config.toml
norm_place = "pre"
qk_norm = true
bias = "all"
learning_rate = 0.016
weight_decay = 0.019
decay_shape = "linear"
max_steps = 4103
dataset = "wikipedia_en"
Each number is 128 + 24 x the weight over the matrix's rms, rounded and kept within 0 to 255. Layers, rows and columns count from 0.

# layer 4 MLP down, 256x768, rms 0.149, rows 195-255, columns 576-671
[[ 97 111 115 108  94 144 100 124 105 132 141 120 127 131 141 162 151  82 145 137 161 166 141 119  90 118 113 156 172 145 118 111 108 153 130  95 130 132 157  85 157 133 168 150 130 144 141 166 155 158 108 180 130 149 121 142 140  91 148 160 127 146 152 129 130 106 128 154 111 134  84 149 118 119 121 142  98 138 133 114 128 120 155 157 109 121 134 141 112 121 119 121 122 140 135 174]
 [134 141 107 135 149 143 134 151 133 157  95 117 139 140  86 113 119 112 146 159 131 175 127 106 133 120 160 134 133 157 148 160 132 122 145 142 154 120  84  76 160 133  70 167 140 141  98 141 102 128 114 114 146 167 151 138 145 152 109 121 115 141 142 125 102 135 137 132 163 127 106  96 130 110  95 164 108 125 142  96 133 111 185 129 114 140 144 168 176 120 139 141 138 175 116 110]
 [122 120 112 116 137  97 137 117 111 123 116 130 161 114 113 135 132 158 162  76 137 108 126 136 119 123 117 167 156 138  95 146 126 165 132 154  81  88  84 154 128 100 137 108 123 100 160 149 133 115 133 187  65 153 125 127 148 116 127 155 132  96 128 148  94 183 120 140 163 102 134 147  96 122 113 166  91  85 141 130  99 166 128 118 122 153 162 143  95 123 119 127 159 128 140 125]
 [ 85 124 111 132 146 160 149 163 115 128 123 147 135 109 140 136 147 141 119 140 132 132 182 131 124 134 135 129 131 128 130  93 108 109  92 129 119 137 106 169 130 116 166 117 109 102 116 105  88 125 136  72 105 146 117 138 152 148 126 173 143 129 125 131  99  89 154  88 119 102 105 122 135 130 172 112 102 103 131 172 105 167 119 153 148  84 143 103 108 110 128  69 147 118 135 118]
 [146 137 129  92 160 129  93 125 138  81 152 147 101  94 134 102 128  66 112 153  93 183 106 142  90 103 118 103 130 109 111 135 155 179 114 127 107 120 111 135 127 174 147 131 120 163 128 122 117 175 123 101 139 159 104 117 112 136 124 124 137 145 143  77 140  85 128 121  98 128 159  88 139 137  85 116 103 137 138 140  99 113 129 110 127 116 107 128 147 145 123 130  89 137 130 124]
 [132 111 129 125 115 114 105 144 114  84 155 147  98 154 111  95 112 119 168 141  78 143 137 128 127 137 141 104 115 143 114 161 154 152 113  94 106 154 109  99 135 113  93 153 116 123 111 106 122 118 107 117 101 110 135 106 122 146 109 178 133 134 130 124 132 145 117  85 101  86 164 128 147  97 148 132 140 105 125 185 106 128 165 140 111  98 120 103 128 142 127 108 150 144 197 141]
 [129 112 190 112 140 153  87 123 128  94 123 120 103 120  93 119 142 103  94 110 132 146 104 114 116 131 140  97 136 192 158 148 146 107 148 168 132 138 118 114 148 139 111 120 166 117 129 153 125 157  80  80  85 137 149 137 151  78 131 130 134 177 138 108 117 111 137 103 160 149 116 125 162 138 147 113 141 129 113 113 119 173 112 140 100 147 109 122 117 146 127 118 130 135  99  99]
 [100 121 154 142 144 115  87 147 137 144 147  87  78 134 143 146 153 107  92 127 124 151 102 130 167 144 124 153  65 104 112 159 109 134 123 132 126  86 170 125 162 196 128 126 181 132 137 156 142 133 138 108 100 151  97 131 114 124 143  75 121 146 137 148 140 156 127 120  90 113 110 145 118 143 133 122 117 152  83  81 138 106 102 162 138 154 113 124 152 114 133  90 126 128 111 160]
 [131 115 151 137 106 120 155 116 163 114  93 119 107 131 132 130 171 126 104 157 170 137 108 146 151  84  89 139 129  93 138 127 139  99 173 122 166 144  79 134 113 146 113 128  77 120 101 170 113 102 157 108 109 169 134 152 108 109 125 102 108 156  94 157 155  79  99 138 108 133  93 148 151 151 132 114 161 164 122 156 147 103  88 121 133 147 180 119 155 142 121 132 106  73 143 146]
 [156 104 123 100 112 161 164 114 112 169 102  99 108 146 128 155 130 121 119 109 164 117 150 126 132 127  79  71 101 126 123 219 193 150 157 115  99 149 163  77  89 109 117 155 183 132  84 151 122 149 141 176 143 144 131 107 105 110 111 155 136 127  98 147 121 180 173 173 100 146 131 180 158 151 144 109 148 137  93 135 104 141  96 129 116 131 133 120 116 118 151 181 157 175 119 155]
 [152 148  88 112 123 130 173 120 131 130 155  96 140 150 148  96  90  99  77 126 132 122 158 123 108 126 145 150 123 144 158 138 133 161 148 116 110 107 140 140 140  82  80 123 104  87 152 138 123 155  80 163 160 112 135 105 113 147  85 128 108  92 139 150  87 142 153 135 139 124 147 193 132 125 115 141 113 137 120 128 147 117 124 158 125 119 115  99 118 111 138 136 162 144 119 109]
 [ 95 120 106 137 170 144 128 100 109 123 126 130 131 121 109 109 153 145 103 187  96 123 142 155 138 109 102 111 126 128 143 191  87 139 135  89  83 122 118 139 123 134 139 173 121 192 147 146  87 122 121 127 117 131 119 141 151 122 155 191 146 126 102 128 136 136 137 138 150 103 140 128 124 145 135 144 151 131 115 133  93 107  85 154 148 101 143 116 133 191 113 129  63 143  97 120]
 [113 100 103 144 121 121 114 159 138 123 112 166 145 124 134 158 146 102 154 113 123 156 151 131 137 111 100 110 130  89 119 112 111 170 125 123 138 122 115 127 176 117 123 115 195 114  91 134 134 128 137 149 204 137  99 112 145 134 110 149 128  95 164  95 133  96 115 104 145 128 126 150 110 130 153 121 138 107 143  64 119 151 170  98 183 104 114 170 146 154 142 111 162 169 128 107]
 [115 131 140 160 129 146 156 126 153 149 129  88 111  94 126 130 147  96 113 171 144 119 129 134 121 113  94  97 177 141 155 139 128 102 155 111 111 120 141 115  84 129  87 104 126 155 110 126 109 125 149 116 115 104 110 149  89 153  97 115  99 129 151 119 154 135  78 133 104 136 135 158 119 138 141 141 153 131 112 107 108  78 144  93 162 124 174 129 148 145 145 207 121 130 110 149]
 [134 111 127 149 105 139 141 110 111 141 155 150 131 153 115 148 153 120 130 142 163 108 162 135 125 173 163 119 133 142 114 124 128 188 145 133 109 104 128 137 147 134 166 125 134 152  92 140 116 129 151 137 162 110 166 157 149 158 122 124  87 143 120  83 106 143 161 129 120 131 131 136 134  89 107 105 150 123 119 146 136 103 156 188 114 118 173 130 118  92 149 103 119 137 106 143]
 [126 104 103 136  96 140 114 106  94 126 140 115 106 105 163 150 114 192 170 137 122 146 143 136 160  77 156  87 149 122 114 116 130 157 118 119 143 118 157  96 156 140 106 131 123 159 128 135 101 145 130 126 100 148 128 156 132 153 132  92 127 118 133 154 132 101 115 127 161 168 106 129 132  97 134 165 137 116 131 112 110 123  88 107 160 118 114 108 110 103 142 139 101 131 144 128]
 [160 136 136 114 130 132  92 126 116 121 149  93  95 143 125 139 125 116 129 111  64 187 145 121 144  85 142 167 139 106 125  73 104 156 110 133 105 106 132 132 131 174 120  96 130 135 153 107 151 128 111 163 159 117 147 153 173 118 129 103  96 147 132 169 142 120 101  90 108 141 145 140 116 106 117  85 132 114 132 111 157 131  82 133 151 124 139 123 127 112 142 120 104 122 101 143]
 [141 175 129 111 135 129 123 104 115 166 146 116 102 129 132 109 113 141 105 114 124  78 145 126 109 119 150 128  86 110 158  90 141 140  92 130 126 134 151 142 152 123 173  99 101 126  76 152 128 130 104 109 164 114 109  97 149 146 166  99 137 107 145 123 166 148 136 126 109 146 136 120 121 147 149  94 133 135 117 108 141 124 106 124 126 127 109 136 169 148 134  98 119 176  85 126]
 [ 94  94 142 162 132 120 110 140  94 119 149 157  96 133 137  82  90 158 110 143 160 113 136 135 100  92 116 125 122 121 135 114  92 169 145 116 134 143 102 112 140 124 132 125 143  97 135 141 123 125  98 102 137 144 163 114 131 134 124 137 122 161 145 127 108 151 116 141 149 110 125 131 133 129 168 136 128 161 106  97 147  85 142 143 147 110 129  73 122  88 125 163 123 108 111 150]
 [150 136  76 194 150 114 113 118 112 103  99 155  20 160 118 102 182 189 190 118 155 118 148 123  91 116 103 172 148 145 131 131 147  88 126 104 155 133 184  82 115 100 109  79 160  95  99 153 110 133 137 127 173 147 176 180 136 134 133 160 181 118 118  78  78 127 119 121  73 108 109 135 182 147 122 109 171 105 127 126 119 102 143 173 119 114 100 116 115  66 255  39 156 166 149 156]
 [142 177 117 131 152 130 109 127 143 138 128 174  93 102  90  98 131  90 120 115 144 148 119  70 103 118  80 122 128 131 139 122 125 135  99 151 118 124 105 106  86 105 138 114 128 133 109 130 155  93 139 102 155 126 135 102 112 139  99 136 136 128 131 150  68 117 100 151 141  95 123 121 129 133 163 109 131 136 126 114 143 163  87 136  88 125 131 130 163 115 142 147 146 121 158 125]
 [122 134 145 165 131 109 137 152 162  82 124 153 164 142 134 125 114 131 133 166 167  93 125 160 128 163 131 141 139 126 113 108 155 162 179 118 140  96 136 150 152 125  82 104 124 139  99 128  93  91 167 147 116 148 141 119 156 144 105 141 163 141 125 100 127 154 158 150 110 130 123 150 141 159 123 156 156 149  87 144  84 111 115 119 173 113 115 102 127 164 133 113 155 105 175 140]
 [174 144 177 134 141 132 107 116 128 154 111 121 164 121 129 130 138 166 146 120 141 125 101 153 118 165 149  73 138 100  83 101 163 149 148 157 142 119 180 123 139  86 148 120 166 106 172 129 137 165 167 122 131 107 141 113 140 150  90 163 161 147 144 138 151 101 154 123 178 170 126 110 107 139 187 104  97  96 162 110 147 146 122 113 154 124 137 142 155 120 154 140 160 142 122 158]
 [162  95 125 147  97  92 128 127 158 118 129 132 128 112 155 128 133  73 120 158 141 107 156 108 128 158 117 137 182 108 131 143 130 164  93 184 152  65 142  82 117  78 141 131 128 118 140 114 120 131 110 136 153 128 122  80 130 105  92 126 180 134 153  74  99 132 124 128 143 160 154 125  97 109 178 139 143 130 136 113 149 106 147 148 107 159 132 120  76 179 101 165 126  95 120 139]
 [133 140 115 107 122  67 116 142 134  97 129 117 180 135 122  99 135 172 130 133 128 145 148 155 129 134 177 165 143 117 130 145 135 140 132 137 142 133  98 129 136 167 146 117 152 144 116 118 108 165 113 105 128 177 153 122 159 145 123 122 123 129 162  89 104 116 116 166 104 103 124 135 139 144  86 138 130 152 145 100 146  78 188  77 113 122 105 107 117 110 118 150 114 122  89 109]
 [103 120  48 112 144 104 115 111 155 152 108 117 130 134 134 110 161 136 126 133 163 148 106 147 106 131  95 138 105 105 164  94 146 140 133 119  99 138 140  97 132 167 133 151 179 120 135  93 114 129  92 161 150 140 131 138 106 107 143 129 104  88 108 127 136 156 157 169  94 104 134 150 124 137 125 132 111 152 102  87 101  99 178 150 104 156 109 153 118 162 119 125 131 122 110 116]
 [108 117 132 117 168 140 158 123 135 102 124 118 119 146 122 124  82 168 144 122 152 111 122 126 135 113 127 153 149 161 139 134 140 119 157 132 158 118 152 129 110 144 142  92 107 142 114  85 117 142 159 160 108 132 115 137 123 104  96 145 140 119 116 139 111 130 106 127 137  97 181 115 143  85 128 146 161 145 140  80 140 150 117 129 124 111 144 145 116 134 139 153  99 173 105  95]
 [152 122 120  99 178  92 169 154 131 166 128 121 149  91 127 163 142 143 125 140 179 141 107 110 117 133 146  96 135 118  90 106 153 118  96 126  72 141  96 102 106  92 117  91 116 152 147 135 144 169 105 130 149 127 102 133 108 152  79 127 114 136  84 116 138 120 101 112 138 106 158  87 154 113 137 118 105 137 131  73 109 152 168 115 146 121 140 120 119  92 127 136 137 176 107 154]
 [131 126 102 106 157 159 104 155 152 112 143 108 111 104 118 140 115  78 145 114 147  75 123 112 125 132 156 154 121 162 116 138 112 104 151 120 129 131 113 155 142 111 156 168 128 129 182 136 118 118  83 166 179 108 115 119 120 136 145 164  94 112 138 129 119 135 147 147 162 149 119 140 128 128 112  82  92 132  92 117 112 113 192 124  78 113 119 120 152  95 129 152 158 162 111 151]
 [149  74 121 118  80 129 140 119 153  98 120 142 121 100 105 127 138 161  84 147 141 119 129 129 142 159 161 158  71 119 150 125  87 154  78 129 154  88 137 163 133 171 123 118 129 134 132 113 117 102 116 127  63 161 116 125 132 120 158 132 141  97 147 122 139 147 126 108 118 105 170 137  94 101 122 157 141  93 122 125 138 129 108 141 100 186  98 136 144 149 103 151 136 110  94 100]
 [141 100 125 108 145 180 103 146  88 151 125 166 117 147 123 112 128 112 107 147 116 103 135 131 144 114 122 142 111 107 118 102 108 136 115 155 120 120 136 121 136 162 154 121 115 132 103 154  86 143 106 147 119  81 116 109 101 113 111 130 129 130 148 143 106 182 128 115 163 137 107 119 139 192 154  95 122 137 110  91 140 161 143 119 100 141 180 144 189  83 146 136 157 154  92 102]
 [ 87 160 127 112 117 127 171 127 122 163 110 124 117 185 145 130 101  88 144 129 135 142 130 101 145 143 156  75 130 138 135 110 158 159 135 129 109 212 167 113 121 113 140 131 171 136 129 134 131 133 162 126 132 120 114 110 130 137 125 138 117  90  87 141  94 103 147 117 178 135 144  94 143 102 152 121 120 116 128 171 124 157 146 112 113  84 145 120 113 150 153 170 125  93 161 131]
 [124 143 148 102  84 117 170 152 133 155 101 104 105 143 163 106 116  99 101 169  89  98 169 115 123 143 150 158 100 161 156 114 108 153  89 122  96 146 122 121 123  92 106 130 114 100 111 133  89 142 143 152 152 131 171 132 129 144 114 134 107 112 126  97 124 160 104  83 143 126 120 123 124 133 103 155 107 161 139 191 111 132 140 155 121 133 144 147 174 145 120 158 120 134 157 105]
 [119 121 130 118 167 170 142 139 103 134 134 126 171 123 118 144 114 135  88 127 118 128 106 151  84 151 130 131 129 139 116 120 108 124 139 169 127 147 125 134 142 108 148 117 142  86 120 107 134  89 127 134 163 107 134 126 119 130 139 142 135 159 158 124 139  72  96 121 126  74 163 183 112 168 113 133 150 120 136 109 108  96 159 132 113 145 166 109 135 154 134 132 120 147 103 117]
 [ 87 143  95 152 152 111 100 102 135 119 128 121 130 144 139 127 122 135 147 193 106  92 127 119 108 153 149 138 101 145 110 135 136 147 145 115  97 114 153 140 136 166 145  75 117 133  69 138 125 111 125 127 180 151 125 116 177 105 140 136 118 117 128 152 140 128  95 150 166 120 104 144 127 133 130 148 133 139 118 118 107 152 131 122 197 140 127 152 154 135 132 107 123 142 115 141]
 [120 115 115 143  92 135 134 159 128  94 147 176 165 118  91 142 147 157  61 157 141 152 148 109 120  89 156 142 158 122 155 137 121 148 161 131 112 140 134 154 128 145 115  81 131 132 122 124 166 113 136 159 164 136 118 125 103 117 120 140 129 123 121 107 113  91 126 135 129 112 133 187 116 134 159 132 119 107 109 149 121 153 120 157 154 148 144 134 159 142 120  95 119  92 116 122]
 [132 142 129 120 140 154 147  97 131 138 121 136 130 134 106 134 130 149 147  69 135 117 126 118 117 108 131 110 117 107 105 132 124 119 154 145  96 135 131  85  96 112 191 121 105 111  85 149 149 137 156 154 124 123 153 129 160 136 110 136 109 116 125  93 118 126  66 143  47 135 143 133 135 121 111 136 147 117 114 157 114 180 117 144 124 144 117 169 128 117 123 158 124 108 122 134]
 [101  89 107 156 125 139 148  76 185  84  77 123 104 109 137 162 129 100 140 167 139 157 123 122 141 136  87 134 168 160 136 122 108 169 141 141 130  97 113  89 107 147 122 100 160 198 161  96 137 131 145 105  81 155 109 139  96 143 139 156 121 133 187 151 150 156 107 106 128 123 130 114  84 123 124 153 145  90 119  88 124 114 165 115 115 142 125 147 123 144 138 136 127 138 144 145]
 [145 137 123 151  82 178 172 134 113 135 125  71 140  90 169 170 138 117 120 118 137 159 122 131 129 117 135 161 153 117 140 154 136 147 132 109 111  81 163 170 114 125 129 146 105 150 116 160 101 114 147 152 139 133 132  85 142 129 107  74 114 144  90 116 124  97 138 120 128 127 117 144 166 160 149 148 125 124 116 139 121  88  87 107  92 103 104 136 127 146 137 112 139 132  75 111]
 [104  93 115 131  98 147 133  85 122 140 126 118 147  53 152 133 150 131 118 101 130  99 132 113 101 114 137 111 109  95 134 116 157 138 126 133  85 100  65 116 122  99 129 159 144 118 140 158 165  95 110 105 118 123  90 149 140  90 105 154 117 114 113  73 139 137 156 120 105  76 109 160 113 147 139 127  96 127  81 115  94 139 128  92  99 163 131  64 102 111 133 137 168 102 134 128]
 [121 203 126 138 123 172 102 105 109 121 123  98 161 138 146 118 151 108 107 125  82 166 133  90 132 143 138 113 146 118 171 111 137 140 114 144 130 160 117  86 145 121 102  82  80 135  79 134 142 107 122  99 112 124  99 155 105 133 126 113 112 134 124 120  72 161 129 108 161 135 124 141 122  92 105  82 120 130 152 139  78 138 127 112 115 109 116 172 155 104 128  97 117 123 102 153]
 [130 113 122 110 103 105 144 151 128  75 118 140 135 146 130 124  88  99 116 148 159 105 114 150 136 151 165 124 118 147 112 121 169 148 113 101 147 159 123 110 115 152 135 110  93 118 127 129 127 115 134 120 185 154 138 117 124 120 122 110 153 121 140 117 103 136 117 113 157 150 115 122 102 115 174 109 145 115 111 117  89 148 127 102 173 131 146 151 150 142 150 125 112 144  86  88]
 [122 133 113 136 141 144 136 138 154  80 139 117 125 127 112  98 133 107 171 144 159 153  93 122  54 141 150 130 139 154 129 148 124 115 119 114 148  75 136 120  94 173 138 151 146  85 175 158 159 158 136 147 144 128 137 126  79 126 114 136 105 103  84 160 153 111 143 165  95 112 117 139 116 120 120 116  90 173 116 149 117 140  92 168 117 176 106 136 142 117 128 109 165 109 144 118]
 [160 126  71 132 142 177 106 144 122 138 182  96 134 116 161  99 146 133 162 174 131 116 115 118  88 120 115 139 140  95 119 111 115 108 166 137 134 139 136 109 158 140 126 131 156 121 107 158 147 120 137 107 130 121  94 103 140 160 146 121 141 163 141  81 101  61 143 183 109 186 136 115 160 118 176 174 134 138 126  90 151 154  96 129 146 111 109 152 162 121 106 139 120 122 169 123]
 [102 139 129 134 111 114 109 123 164 123 122 131 118 148 161 121 181  99 110 172 109 152 136 151 115  97 169 130 125 141 168 169 129 159  89 118 114 115 151 125 143 143 128 102 127 122 134 147 164  91  82 128 157 131 127 120 149 114  93 146 115 114 156 169 159  99 146 122 143 117 124 136 138 114 177 127 129  96 108 136 109 103  97 154 132 121 110 145 143 112 116  62 142 142 131 151]
 [ 66 113 126 113 131  65 117 131  90 129  80 187  98 129 121  80 129 142 162 116 162  72 106 155 108 129 149  84 131 106 174 135 147 145  84 121  99 151 105 109 141 113 120 145 112 124 128 112 117 138 142 144 113 124 170  93 102  88 127 169 122 133 153 123 102 141 168 113 147 131 114 116 114 117 168  94 121 136 131 170 172 102 152 120 106 123 131 166 145 147 158 104 114 128 105 104]
 [ 75 177 127 152 149 133 124 155 152 119  94 118 128 150 123 105  87 116 151 174 124 111 127 129  99 129 142 156  69 121 149 124 155 147  88 145 133 140 120 148 106 117 142 116 133 120 111 112 106 118  89 106 150 135 121 103 138 145 126  89 124 147 127  97 128 127 135 116  94 131 133  97  94 157 123 137 117 128 150 118 114 114 137 174 143 129  98 112 156 102  83  85 139 169 107 159]
 [ 94 112 107  65 122 144  79  79 116  94 163 122 151  98 148 117  89 129  74 102 103 121 145 127 130  50  98 159 142 121 144 121 123 136 135  64 104 111 157 163 131 107 129 124 105 127 178 128 123  86 122 106  98 113 126 105 127 137 131 119 130 124 126 100 145 129 139 127 146 138 119 174 156  94 149 122 133 172 158 125 123 125 122 108 119 165 142 107 173 103 145 138 105 127 139 139]
 [182 136 122 116 134 181 100 123 138  77 141 176 148 135  99 101  98 120 134 128 110 107 119 118  98 149 101 163 142 148 179 140 160 130 100 112 153 110 124 111 146 119 161 165 175 141 142 161 131 103  96 137 158 144 118 112 110 144 142 129 100 148 148 134 110 141 136  74 104 156 110 129 134 103 149  84 105  94 136 144 133  97 189 153  76 117 144 112 117 113 125  96 157 137 127  94]
 [140 136 116 111 113  79 120 118 138 137 110 131 136 141 134  89 159  84 113 119 157 123 140 119  99  62 131 170 115 136 117 154 127  84 136 129 135 111 120 142 121 144 128 138 146 129 110 116 133 128 114 166 120 109 124 147 122 128 129 136 153 116 106 145 145 108 150 130  90 153 141 101 122  87 128 100 189 126 141 116 109 120 119 126 126 156 103 137 128 143 142  90 124 124 147  84]
 [150 149 124 130 143 125 125 156 134 140 114 128 141 151 146 111 151 128 103 158 149 139  81 146 159 111  67 161 173 107 158 168 119 131 181  74 100 157 122 122 103 141 132 111 157 133 113 101 168 105 111 106 134  87 157 114 122 158 146 140 152 124  82 102 129  79 138 105 104 157 164 132 129 135 125  91  93 125 136 141 136 132 133 139 150 130 135 137 117 143 120  71 139 109 122 127]
 [190 107 151  93 187 171 132 114 175 160 108 142 107 133  89 151 144 152 130 122 118 138 140 118 128 147 106 146 140 166 121 124 119 119  83 130 138 103 139 147 111 100 105 117 110  90 175 133 122 116  75 153 125 136 124  81 113 179 110 120 119  98 131 123 141  86 115 123  76 129 104 107 123 104 161 125 141 132 137 136 131 120 139 118 132 149  99 141 148 122 130  89 140 158 177  98]
 [141 137 139 101 136 125 111  83 116 144 119 100  90 126 166 105 118 132 106 111 125 215 113 117 133  69 137 112  62 148 123 130 105 158 144  90 112 104 124 129 127 181 109 114 151 141 127 159 153 105 107  79 146 108 126  76 104 134 114 131 164 140 139 159 123  83 154 144 120 127 136 143 163 134 112 100 140 161 123 150 139 100 174  97 128 138 152 159 104 130 121 146 129 144  73 154]
 [151 122 126 148 119 127 152 162 116 143 145 111 155 164 115 131 174 126 143  93 129 116 154 101 164 125 101 106  89 130 161 130 127 101 123 117 121  92 103 114 160 114 146 143 141 150 159 126 102 101 123 168 106 116 140 144 123 157 122 185 105 129 129 135  92 113 144 131 114 159 166 151 131  90 136  75 107 130 148 124 104 145 118 123 131 130 102 141 107  97 135 115 115 106 143 130]
 [146 153 121 126 122 128 119 130 152 173 126 128 144 131 139 155 145 146  89 154 100 134 144 120 142 133 130 148 130 130 107 147 171 133 174 137 148 125  97 140 139 117  89 131 131 189 116 127  92 136 119  83 157 113 142 134  99 156 129 155 149 114 153 130 139 101 130 140 138 117 135 109 139 160 125 165 144 141  57 171 135 120 148 115 130 116 110 162 143  90 127 111 112 101 119 188]
 [148 131  87 131 117 161 103 137 114 143 131 181 118 126 116 147 129 150 110 145 137 103 147 133 109 142  99  59 132 169 112 138 150 144 140  89 116 131 146 136 113 148 125 158 115 143 148 127 134 109 129 110  67 123 153  93 125 157 124 129  84 130 141 132 194  88 104 120 114 137 159 119 160 131 152 147 121 148 125 149 148 136 111  99 104 138 151  99 135 128 121 156 101 117 103 142]
 [152 116 124  86 154 112 107 127 154 130 156 117 168 181 114 109 140 142 160 151 107 111 118 167 143 105 107 179 136  82 113 158 155 129 123 137 143 135  99 129 127 158 138 104 100 106  96 152 122 100 137 126 145 111  94  76 115 168 133 151 142  74 142 146 129 136 118 190 157 149 130 119 159 100 138 112 134 129 137 128  59 122 111 126 174 135 123  92 142 148 137  94 144 138 130 147]
 [110 125 155 137 172 146 131 110 103 148 163 147  75 136 137 169 149 120 126 151  90 104  96 100 121 112 108 100 111 135 120 138 139 131 138 119 127 141 127 126 120 147 157 119  95 115  86 121 131 140 103 124 135 136 127  96  90 130 116 164 101  85 148 134 110 155 131 111 143 128 101 111 126 167 121 120 113 147 138 136 138 107 127 143 116 134 218 142 159 141 145 127 118 118 153  85]
 [142 113 114 129 171  93 151 128 129 117 155 117 135 160 149 129 124 149 120 129 111 102 150 168 207 118 119 100 141  90 124 132 117 155 134 138 129 147 164 148 143 161 120 104 126 116 168 144  91 148 109 116 148 129 102 135 137 132 101  90 125 168 164  99  92 104 114 124 106 106 111 162 160 113 130 108 122 108 137  98 118 107 135 138 138 105 110 132 130 103 137 120 111 101  70 133]
 [104 143 144  62 138 107 119 115 142 123 123 124  75 145 125 163 118 181 149 140 106 203 119 155 157  97 145 147 118 151  96 114 134  63 159 129 170 158 162 122 158 131 130 144 127 144 119 130 106 138 108  92 141 173  93 116 138 109  93 121 147 121 147 168  96 144 106 120 113  98 134 143 127 122 132 156 153 146 172 134 111 148 127  90 110 119 151  95 112 144 113  98  85 140 158 100]
 [ 80 103 101  84 149 126 101 144 148 104 116  97 117 172  94 140 148 152 122 151 182 132 131 164 131 134 136 113 143 116 155  78 105 120  90  86 111 165 131  97 119 151 145 122 127 116 137 123 116  98 151 113 127 177 101 123  99 123 178 167 109 128  98 118 143  98 117 122 104 129 166 126 133 121 135  53 105  68  93 128 139 143  95 150 140 149 112 125 145 128 102 216 142 140 137 150]]